config = dict(
    norm='rmsnorm',
    parallel_block=False,
    beta2=0.99,
    doc_mask=True,
    dataset='wikipedia_en',
)
Each number is 128 + 24 x the weight over its row's rms, rounded and kept within 0 to 255. Layers, rows and columns count from 0. Numbers have three digits each. The size before them is the row's rms in percent of the matrix's.

# layer 3 MLP down, 192x768, rms 0.0991, rows 109-191, columns 256-383
098:141147099127132124150127153095178100125120143131132080131128119110131150141172138115129177089127141168146129101134125152098123065124145153111129087114129094140129155121148156116121144137106107125120125136125122117111127074076114137146112154114151095107127197189126121170129147154141111110118152133160114148101202160103137143143115132154126183148153130129146109112135157152122100129113
102:127141148126122117137116051126157138130119118145137124131117184144119166092119118157108137164136169138104119118159171145156155123116080076127130107150130111156107112132192127158126130144081108116132109131180132085068092118144107116134111176158133151121132167120131115104112118155116147131113164179119124127158128119133115121158144116128125093096132132109132135128086101132125171102140
097:143161100124103109131138120124151118120121133141174158126128126151130101147161151148149116133146105166189099136170103153144128101151114109102128094128092099142134125090097172141162108171123098151156093108160121061096123136140096142111119104143125185152146104080109133082104086126108107105119134125115096183164113150112105138172154135160175108100148135129120134124120126138135167106171
096:127121137134134177120131143154165123102133090113093171155120108186135163130086105111080161167084121140126100114101149123139127108139121157142130137167159112119143123155130130109123117142115131183128152146075149136106187157100147105125114085120090126101122120107122134118131143148104168103103130120113139138133154109112147106142168094156122137156088130102147106131132124167121137099158
096:125119100132103117091103143079107080123089130111125092081114109129134144162130145097099146153153170141129163124137128120117151131096148101066127115111147149117113159176115194122088152140151118114095119110069117149098121096160114126116124133151122152168117120163108077136129151123133129118081084088145136060057140159134139140099140105164119111117107128115108093118081136096069139121139
104:120092143131112156116109119157115134108150152116134121097116100134131119135110113155116144195111099102150148133153114124157114188116117121134163150132100104137099114093084123137118122117095122169094137163122156080141108117146126108102157111118144176135156107095125145113124126097110136117137099125107143122103097083147116129129144146124137122091122125145100080157128104106134149152139
098:140120154126132095152136125137117151121133120122145108147130155125130088153123136111113123162143144099152126143112092084116120130150104093111093132131109161142108147092119144129124127126084109128160159109145111117125129155129161110118144070121159129092133139104116129118157119140120110138118151126112094173136054145122107106151129105097159134112122124130166143124117158136109137128130
096:154126117137084140132146147117157123105097106105089092090116150136133138130113168151086092166134150084099099144135138084061067149113091138132126070146146144146124124131105135136131118128132113111108079146162136107113142132088186113112131138139129131094115119148162128143083138176150104150112087167099133138169131127127113142087121115126134130107135129119091102128102158145134109095116
100:121134133120143160094111124118130102105117094094113116135119129098119107111134136119105128130122114156131128122115100122072112131108140139095111189143130165148131096125139149119136131116106131129161143117157157131166167087127137159123159136155157113160113134127140104119141095097112138145128147129119084154109109130132103140134097095124117146126140131133126108155105133145148108131112
096:165134148133101093124121140121136124157149131160129148122144147107116133104105128109127130135132121097105137142126148134111134130118097146139153165114093126137146111168132142114147125177135093135146128088147127092127120142132162152130139097140120168119192101124119142109141179097157104147186207129112142142155137125136151118115097132120139122102128133130138127121126119114127135137114
097:118156117124162143094125121146122143165137145127082103145143082139154141130157148148086143140112175132144088147113107141140144139109136165139115119189129146140162108154180147136128138158123157113140096172120112180124169081122141199149118117104084095139110140176100156128122125141167099130122101141137156138113142113135130150138098134129127128115147129123115078122116128110156088121118
103:153135091124116113153175118118091129129144098095093156124127146143117143075138155132179092117093102146153127143099123110063150131140135100147119110108160136186115112096091109124116078113115117141134151109100144091149137130107126135126117124102123104115109129103139111150147138173105148131150139107106130126145119135102140143130121176137092125152096125099125128103149122104099099168118
102:158193143126088130139125102149164110139146154084125148147137148091171152120111146156141141103128115131126158158133164170098130136155163123135128127156113082118146075130141177117134117118152099118178116139097097101126128132103112087140126107089160144161138153182199081139135127164151113123195110138114126164107171127152122139122127171136168125146141128119119109069160118134086070107117
102:101149129128101132148128121125113099157148127138109133101120155218105148129104132149130112084102159175112086141089103180079130134125103122097134133131134132114113107130159101108134171197138150131157142104093131178121121144166128125189114138105129104049117092109126134146131115146127106131092105114132109146118152147125146136119137120110151157117146124138075098132151116133140149156102
100:126140067127164147143171115092137139098080125135145080133137141132109119121125105152103159142157106162117146168132110129115092121092133135125143108102136124127118122110111131139128100121086162105128131151151091123145120107116119116161130091115086144132141108173136116122120094085091150103090162130150120136200111152132099134150132127142170067105131127124147084139128087096117112092151
108:121137141128087070093110148151138136106109109143139156093144152136140149120148122099154114091193113124145134157137093150102137137141086116120115142124125121130147087149102144145132121105126134137113101099131131105138127165133100135150163123154139103132155104112125095122129095143140121120157107131146126106151146115153084116132074157117177113097114130150125129113137164131121174137128
100:091128136129111119107076116115099078125125097140108158098108102151131139106150115147153132151142119154132098136146123110117129154115094108124106138149123075124129119142125100149137117125122139121124115160155167112160147159088081138088085187174174065168107137138147132161089107144097160109125131131105113108167129133112127176146164133137144124124167130144105152145126125117145135106132
097:154159159130167130116109141119060081134117163115127085131134121131133115085142163074117107134118135163137083125140125133130119129114155197189141081144113123179104128113174075125150107120119121130104149123134132120143131107130104102144155081142086076136159104158124118136112139126152177168115143120080137106128128131128141132170103146145121085132135124136112127094099106117123155114135
100:136094126129147158128146177121078081085130102123113133146130135107118133145143155132105116134145136144099080101111095163137113106083098104139159079149088139112126128096134123152134096180163138107158128164136115110130141101076144127105113125117158142134135137159113131151141137119168110150119131108157084103152144155074124121168157129140119163142164128157135095161115107099154108132098
099:171192139134121128126141097107090114176114116124146109110141125108143171106151139141120124097109107098141156123125131096139166173100105166158109108058138121151103096140131118131115143126132102101096141068121157141134149122166100123131101106128145125123097121111115133119101098136132117168150138108130109170112162122098163180136124077102141136111140130095116130096111112166088132118102
104:131191105122147164119116133162110122126136094113120111137141140133105138093109151155128142119142125154140125130131098130151105119158103134083184147145120149092133147171141142133131142154133135168113077058089130123115132115114164128132129128155118147107130096151117108133157128119117107144132148144097115119158116153119111117124132173149140066120091128134099137100143101120148150131137
100:191141133137121124104108119154116169135152142222133122161126185158130137141060126131117140122150122155145128134093154115113134117121089152123148101127141159083126129115079060167137127141107128114123125116136152094145157131120102128120146128141144153106111136121177120100130133137172114115140119205067173096131115098144107149171169199126125137122103127153148156128141147142123134110162
105:092134094141145115118107090116091149118134145101139129122138104053137110138119150135143122138146132189143108097165152152094134182131124114176155166113143141168110125148153079133087098103133121147140147158150165127111180136150149149138126177105082121115108060113116157141134117098114144130104109117152131103109153104146121174101119172160108155132112125120156140121134153086107138105141
098:105137130128129104171145146173134140156150161198151148104131145132146172109135120126117113132151164123184136169108104146104192173152164094165126180153119095093127152110123156149160143104132128136118173103137093119122111140156107130097134129123164156092115118127153129160094135118132162124170151108141136171104117103174122107167145133164174172118161135133107123136102129108132112161140
099:128110121126146170107162139187144146127124164106140137117133122127053118115089115162128155099081166117145209173136133138123127165105092146151130126125124148136171103176139141140125141143119106121127113121153131130133167136179142146134128143127145115121123110107123173082135152089135146128116112160124146139150093105137106135109098155150150152131139125161091134140183160125147141048134
099:096150121122112132093165129149120103149125110117107147137106153108153160129143127174157121114132107150099148114116090104073113164129109107147112135143096130142130111143120155092135114096140096155142120087149128073094144145142156139105130141111147139138084093078127137084091171156081158104126082134131089152120128088082138077109123164132150144137162126113101145118123120145140168163119
096:113158105132111087204171121138084095122150102107173132130129156135114185101138139132144143131104100170123067117131142144132148150126114162125111130093115132128143136109126115102081151169107119139130118132099123111137126141097071144160146122126141110150111166143155088130125170104130146146128151160124168125126146116107170137136113083141147145157121130112121102114106148124130110139126
103:111162080127120140109152198114137113109128142119140117096120143100123162111122127154137104168133123148089161127156103103162118143105083154144059121102134097151143127102160153161147177124154125143134172162157140085131093148186120123162126204105103125119150149147109152158121149119121088128104127123140084137175149133115110170103143092132152139107129128134128142156094122141097137170128
103:084116137135137126135162112116185129134142153119119134119128112109173133081136142119129131125158130108112127118158155124104136132128189124124098134106106158104124109157106144179153095131132142163117078122117158137100155100114154124114101100136152155175132111111163146102100148166140140146168141129160113144118145122145105109114096095098083150134081131140135141103115146161173109128130
101:110133154132164144112155145114149162133134087172100108124133102108129115103147094159131112119152164143151136140139141146122134109104186128154155107136119157119138177113119139112154138162094169151120156101141146192096132146151084088155140129107164125123184113157131133154121135153099125095126140121168130114112126143140103152084130152139111113094159130111145111137109190122124118160145
096:158087133125141128121103070155101119136096170163115103144140112141063126114180113095115150081109127124093127119155128115118138127113101162127116117136110148128128153146205107113105087116163135185129116128155155126089143120126118081162170120116129119096139161084132147112173133163148114171148145133116138104139151130057136087163077083125127144149135132135151140107112140109135141123123
094:113128121120112131150173178097134149121156121122167139123131179176153157128146126119153132151120120160116115159081095109107158120107125146134169146142151156150103133132138130130149140111142091153159114127197108098082115135103114157152149163114155150117131122090147110113126160144126131103091143096139167119143149121132119092161136116143112150118114130119126167126123162127122088140147
097:163144091124135089149121148113138170131151155068168099141125137130142138121127093156153153165156110181118116153144172094122102157157121126137124110110120112108123121120147106112120178113112138130104159170143161117124119136158117171128143125098138108124147129154097107095150123118147112162140155120143092179149122166131123116108134141162166157108167134126123095137088138129124155108155
099:154113077124122102150118138135138111110125105095185146124131115118104079110172129080139112108199115140130153084114118109144125082128124130162122128077070107130123128129090182089186116112146131096176099142132141162102123108103125096091126148134155122144161167165120133116116154116101189154136161130180103160135137143142140129131098081129140140112101129119135092135145124145167083100100
098:190149120124126162135076144150119124115129136168159149102115112106158100145108113121171115104149071127141111107110122104187128115149138151137100124100113094100124105148165181108125121109143147115112117159113146120106126140111095175152174090118123128135096143161141122174118153111118094120143094136129077158114089131123136132083174146128105115144112123095111163100106146158172142107114
096:139121182122129116120143131122127137145124154153137161121130088157121117146144140149102107071132068101135153150159153133077176107139165113086119135144105136124163127168156161115070115132155138107119085120111097125096162131154159102119143087157117134137098129140142163135122129152152144134140115130153097097118122134147159107147110109108135139114154127146115136131074146122169119108171
101:105134148134120116107099101126099104137111131139100155193123112094117108126142156120162131135174160160134146141128102146119146150143150124144141136160143154201141105101134112154128089122082115151159140128078151118158146136115112138135136122100133121170149110097116129193113135147078142131141119111132101163126178113135119112136079165148112111083161131130115113099142128124128130110123
107:151147080128121153139111172163195126142110144108121117118115112134197153139118125145122136120121139156114147108138122131118089101127095130122080131147148131089158138096137104156114178170139150088103151130091079120135097119148080139123147143112092150116119165146121110097159109108113098113094085156105141117136129163121103153150167146139102128073153132175151130145158144119124145119080
103:094073114135119152117106107093109136129126141131165136159132110131139111128119083101138140155126075163115113121163146134142125098130122112128185127126149165106105144120138131131094142130137064136105133148157148138133096092102146114182100150120144125141143156114132154115138102130142123109100114137095115098090085162109152119132123078120111098150112127118165147121131137174187127116131
102:140144126125126147158157098139149138122129101137168151164113158151145166086120088136143138166126151122123066187152100129118120128151164139114118126119132158137141114115149150132146162143154176119115145113097155136150084127140109153130106129134160151110183130148117117102143137174139099101113119121165092145166113151166142159125146152149113110143118132128133102122140135153150187123156
099:105127101129179126092112103140143127124109154138112099094141140119124141107143128144114114126134086096142126099123161129127132136098119135114145130131121098147138135123174099157138125117131087120071164130080118138191106130124151156113133150173063128127102129117105160118136133114150114158139093120101125160143097137158085106140115116128088141151128121144120127151127131103123133121086
097:130113111124145096108083113109102132154135177084136099152133118144114143127150140107129151132156124185171173117110121127133127134152128102144118132153108109122140134129114086144117145107097123127141129143120134112158110121118167128115164164165103115135139120172119128111127102108121140128131127128145095146168129155146116124119182158104103135098152133135080161134171105143110141171133
099:160131159127140157120134112091081148178129095115155147187127165084134159122122141164111158128109103173100112121134139139101110121134101113093119116077107077113125153105141116093132131131158132128128132097110170108146116141123153145131141142139096078124116135140145090114146135092120153115109114155041128124120111156138116099036104127077131084132089124137094138121086104137114142131108
105:123139098133120128098107125147132148141141174109119127155142096109144064107149141122144098089145121079091126155145125137117140104155101141171143107107162116134141107091180105142104119114129119115112174116124117087178126095094127146137102148132152139147132129068148175107151124146107130151136151132124113110153099127147140132149138142133107124153099130133168196095150114131139113097123
103:166164130123120134130179103156148125152106122116132095128135169136132137145126137084132115114164130168142139116112102158114127114114157129106138100173098143122118137139141106111125128106109132074141132122176126124112087159159149089141152097131130122117152175116128154073086148124140154104138118115112085130125101159111135121122121209139151099104113130114109131109155106159181094103107
099:125133090129109117140147128129131117096141147113122130116141163116102113108087131150106142140097142110147128121143118106121077112101130147137099141133127143106133084116115089102150118140133140107143160112122120145135134165158121139106126121124111116096172139133104068100113137168119107143160133116095122104123073100160112130133108134138173106122110133107132091114137138091097141170128
101:153170145140133178161091116092119145156152110118099141129118072134137120132116115113091123157118137173138159128165139152121129150113103176110170121148077107174149125112187110143115130105144108134140162168151132094110114121149130122156123129106099125127144145153115102158119158139128120139150117170094104100165106105146142088179149112159135084120087135142125171163143066156164178131129
106:107128124118139162129139148100086155167094147173109092137132142116131118121101108160132165116088141145142131095147176097121058121084108122109138076124143136134101089116162133108137126116131145124109118129108110140114126137169104129123129133108144146098108110155132123124084117147120114075149078091106110152110115140149098148100117091117186146087118123102121119120117094080119125171086
097:100181125123136152149101127146146156108127091114119157110129161145132109171129142081111133150116148116162117148113131125106094099106116158155136129121153117117130096094139153103139157102134167129149124144072146163156116154130185110110154137091142115112104141139146163099187104098095126116107172156120133136146095120105132148144134120108104156138128132157093109160145151140130111110101
099:110119141124170135148097137136141135132133111142106130167130109098107155148116183113127129170137096152158133107128125080136131121109105101122096148118107158147155105106098156105135105133136117142154145181098118143125182125116172130142097109129128129076104129141152118140116133100098108154147162134130075106141139150139181074123124124134131110112126126144082151098142173118116144041120
096:119115119123168131142114178109191138133166121115181185137116148124121133149095122124168140130139147124172128128107136171102096141168149135104110164093115105141123113165119180159121130141119133128133095171109176150137169079146121152128142125145123100151120126115116186141138116114146132147131147133161145141123169144160123118127123128116154181093152129122168176154151148130156120146104
097:079135117118098141127121145117136109141132146139049145122103114087159103146138127046123123125128138149075123103150158110084138158083156157092137143184170120123121077131178130145108071153146099106110144105136105146086149128127113161129143115091125166173137119128162153125099145160067101158111159136155100098110135114151145095151092169122094165156160129122111155144149100129137109180163
104:123162160129114145096112087101136080102097121151114126123129173102145124145157132118154120129130129117093116151134121133134106136110142067061140114131112150127122130105136125113138106085101153142153127142099140137123145136150091107161154149101132139113089071142114103093133112161092114170103147128118158143097127096116164129106122136118132087146150132101134157183124134135164117153108
100:126172126126156094119148156124100155130119139125141104148126107136112125126077130130184045069099123136125108123143110112114111121078118108136132095107160090121117102090127157146095130125171110120145120129140056113119126099089129186124137134158149139126099115151154167075146100138104089125079105153085152135125141102093094127118125125050131130141173135123145129119171158160150107106085
102:105096102133095159124136150158170113095120129165123137138120143089131170146132120173138158124142099131129179132114128137170132141108137137124091161117154080129150130132097164164118095158131153187127177126150172126128170106143107168107178132124126100106178145123136144095123108123136099121108117137141140137118138089152085123126113104117124095105098127162134108153142090089106141129080
106:155181138129133117125136122147151159146149121141131116130115096115108135104158171089099133160128123098171104175099113140067115163115158150115146110125102160157124164104132149120118108126122113139151118122152109127132163124109102095132144132106183124171127125175166159141140104123110162109144147160123128128121142115159180085122111143122137130112117124126148112134132096131134109107119
099:113130124135155171124150170110144126152137153102155091117126089164156104108161098121148139132155120156149158156119107104144139114100173134119090109117130085119128152111160180099152113140109142115162107120100155127138114158122132131103129108147185133109100126106122152134167130108178137178141135093121168138142120108168127094126144140161134114162156123107139084116127095091128097133161
098:103097087128157105108114129119111129117141132097087147121120162130111106125137129112112105083090092110091095097157149134107098150140138180092131102129165101191116092116126136111139067144151128079094142144122137113120149100120111118153111109087159102128103093125154118113129144136144135112145127102149148083126091125089148133130104114128098125098151127127129155133119174128124126103105
096:083157111144099146137105111153154122112131104120125178113132123090147158091128088134164118103186057107082155162121173103083160146140131110154121135140149136142117142159130121155140150142088091122119118111117161134121183091129078150128123124106128092175126145062117112149130137156119134124133125123139091110144182120132131157129112146121144159130113125133114118121156095119132117092161
098:128091108128141079154130121109120156162163168126147106135129150158136135129153119141112100165130138100141138097134137168141140126131078131108141135117118164111155155114098066147137152146124139125113150165130103136147144105112156168137095147117113091139086116136135124125097107115167129116109123148155118101131130132125174154159125106145141115123134132133176133118124111141130153084141
099:165147109126174112150136111070094099156147135125183123108141139131142123101172171106089191128141137136107090134124107153110125120124137153156126100111163119139075074133136124165107112133139145097079118111126091134178151125107100157123122144126119139123117147118093121134130093123101121148099151153122122131134123125129143091117094114125148118124179131127121131138134105138108090113166
105:176174117131138135146114154119104122176125133120126148135113150127151119122084136135142147197115151154107134149102120128157115144126161141148136089168132098154146113098139143144142112181126097127162140152134155081096144109107135108111155127122133136149139134132162123131111116099152159140102118139131122126111121116157109090130130141142170091094150126124132161094148114136153098129126
097:114102113117104189099149125129138149107139101130121122133128110139096130132112124089151142112130146152130131110095144155077154169149072092113110154157059103111137152105140103136101141087097140079111067134122170120154122135123125120129115143161130162127141120127143143141160110097123142126109140111106125135140113171143111139151117122131121158161127124130103121090087107121139135127118
108:180113132126127136145144116127130117137145129141087115119133115122127124174137123134117124116150128118151200118099126157157158140144182103116112115147065126140160155124109093122165123156092123117175143109139076156137106141177115102123184126112138116081132149141146119109126137157128175116138184140128148141129162153206149134114133137112120120109100133145138131130116185137140122093114
098:147118108129140139124146108139113131197088089099112114151123131114112114116175129121135090101095125126114093119131101159128106102105118121137141161123124131135104114089161111128125123132106146144113103137129103103154120086085128093111177131131151118158126143138113162123137058135098094154129126156071132134142120136130124088108153180096104106146162123138122132135142085129123139113115
104:120119143128135078157149149121073178150127141105113121125136139157110136104135100131115128082136136113079136107168119113148129122127103163098119116137129168102121118114157138095120107134145125140180112138099117084120131111126104172153098113101126175127114154120116076070108117109116120100088112129083158095150087109106122156138111152146158105104080126095136151104123123144165081152124
104:144093118127133115139142107135140141102101131143089107134140094151170165076106118097130176099157152140153132146083113139130124117136104152162136121137137155115124128164145106121104159164149139134136095104130095137137120124155122133134122132086122160111182143140141130120162096105146106075111147159093169110125164145088125157140138133108178116137126127092096117126101128116185135165139
105:137114078117163116138128126117124178105135131157129091121117137132138097156084105151185133150134095156145133109171116126167118119161116106137145150116130147120113166111125141121127103158051124117160161184116141136096120122139139135196102133167134118071104126136152141095141103147175115149146132131126118116118140122136104116137133113088120088148166135112175142099178102110116123113131
098:107149126130098130148081096135148149123141109170105098166120137129124168127134160088107155121118136131137115127138145116137113154117163108120087091124115087101149115088088113108154133149148121112160103141106086139106129119109188093144138091164141134111120137119110124148122135134100163104087133145137167084148107113156102115105122147113106114121097124126107085110121126117104127102149
104:136114139135191101113111127137134110104137153137105141095134144158131152082137112155112133142148121173111106105118170136114143131144125144144148159164158164112150139090139184164115128113156155130103150123136115083126163079113143135107132137095127178105111157106129162140105148120145174128138106138133110111123177145107150131091183150156148102109130132138142114110140075188107139133165
104:138138128124094163106144131158080127127142133115090097118114102105152119148080134151106064148131125148112124117092101112163107131134136117163113092136106132104096170139153145128120133126134131148095096120105162101092087135123159141141146155136128108125160186123113108133135110145123118068126115172135134082095117129116145100078124133097094090117106134111140150172106089144121109153122
103:136119122130115118133121166155152169135117125106112099162144149086076154129179118126069156083102153141121141132145111151080096193109081082159110091094110137132142085123148114107089149161152157117102153108117140116124125101167112154180094096108128140180127118138125137126153104119123148098125131127140085088108107123075122167139135141121141146152148128115133143159146145128143153098152
091:104102122122099184114136154126166113134144108144135105123124138110137162100116115127146198154113144132120151151129144108115155109130085104117121157134131115109108174132151116135162140152137110138114102147117145115097135182130139135134109190130086094128164124105124102135083189136193154174129141120105100140111097135115163124151125102161130151165171134110097156134143139119176103151131
100:129104146125103156092119147120143118151165133130131145179137161097135162123141147152116125129123133169141140135114164117114151119097154124108121100171104130122128091179150139098136084111157166112126125136078150139077152151145120089128108105178140110120158133095129135149126134149126117136107132143091128145126197103143129115127102136124109141124169133113099153164102125097160100152087
100:179169076118098161169141149127132175177153177131105102131128173137106134117138148127096124144143155142132165149141101064113106141125124120171085138117164119112168099087126110094156122132099162141113152129143103099149152121135115149139124132114129120115178136116145101099137118066112148154112189146117096119154111152127102133130112192126127098129185127121173127127153077149125141116163
093:118133130118140120152105107050116097160094154157101121128129134159117091144155124141089110167117129152085076161142073135087088123082148082117152116151104132121097122168141166110156140138108120130165122166136132170159088114121128165132147115105148136144147141140102088169127119109069082114116090114131142094143141102132080070101099147080126128094149129147120119115155106107132105147147
105:137156156133139122112091120140113158122094121126126135132130102134128134150122114123105154156097161154115114153124152094121138112096100168138107140104137145137125103158112099142109178105127102130138117134135123137104128135147105110117136118099128133165158098160151099090136117144157117150153096133119147144139109127137126130176164136116117132112140124170116100120118142102065127149085
099:152171085126160125147144089116167086141129140154125131103122144127158118175118121127174130140156125129119137141139095154131102132127132141116141115107134116091127138138121100167158106091140138169106110153118125111102140108115128129184129125131127139127139127139127136163090089086127125143143140126141125164083142099123171192156143171137133091156117127130107122207146124157119086126130
097:112134127128128114126190119111141138064144157109094131147102128107103128128118078141139109076118132126110115113104143167161133104166171098133111096142075164131149171120127134145159106119164192115131126128177135108121118128137132076118140147097129159132147138091119121086126139133139069141127138123106090108111136080156146144169126139142127088109134131128119111138131119105083158199189
097:120136118128106151107172149137131100150116115148082124088113136132118137120106145129089151095098143157074139115147126129182099161122130101150134118141105140125162104138128145123111104134114152085139106126118111133112113103124144114130141103115172146108127121075137159137089111110110111125107129121132121148101165113090103095127125121139126135114170119142117158139129113101140111123134
098:116146166136152125107097121105123098137160140124102117120118110143154150134110131159173096120109125106119139144142157116144133158120129126124142166112155122144116122126138042118127175102129127129138123146087130074119125109113109123121136104166164094130099137130116098106059147128175160145138144149065111148104090093130154144153128101160123126111135134111154106121124123145138158094099
094:124127154130150128123134134114164142140140190116185115094131133130120092126143069154122169103074124100150126111150120119144129080122131102139123129145113112154116114128101096133104179131088115127134128093157167127108072137124087114162086114103154110105133127149101075109171090155145112124118135118137133134105093105164138145136152102100146186129114128137085133133144153114154145146103
096:101125158132140118143140068096179150127132120106150163114143138092102141145192110112131168133116145078128107104139148165089161133143130091099147124178137107154092136159174147129153148106062109115129122099115139129128117155121107132126104171163152121083136126185141158180104105162137116066136052129143131139178144172148155128172091176139154114130156133098134176173128106123171133119129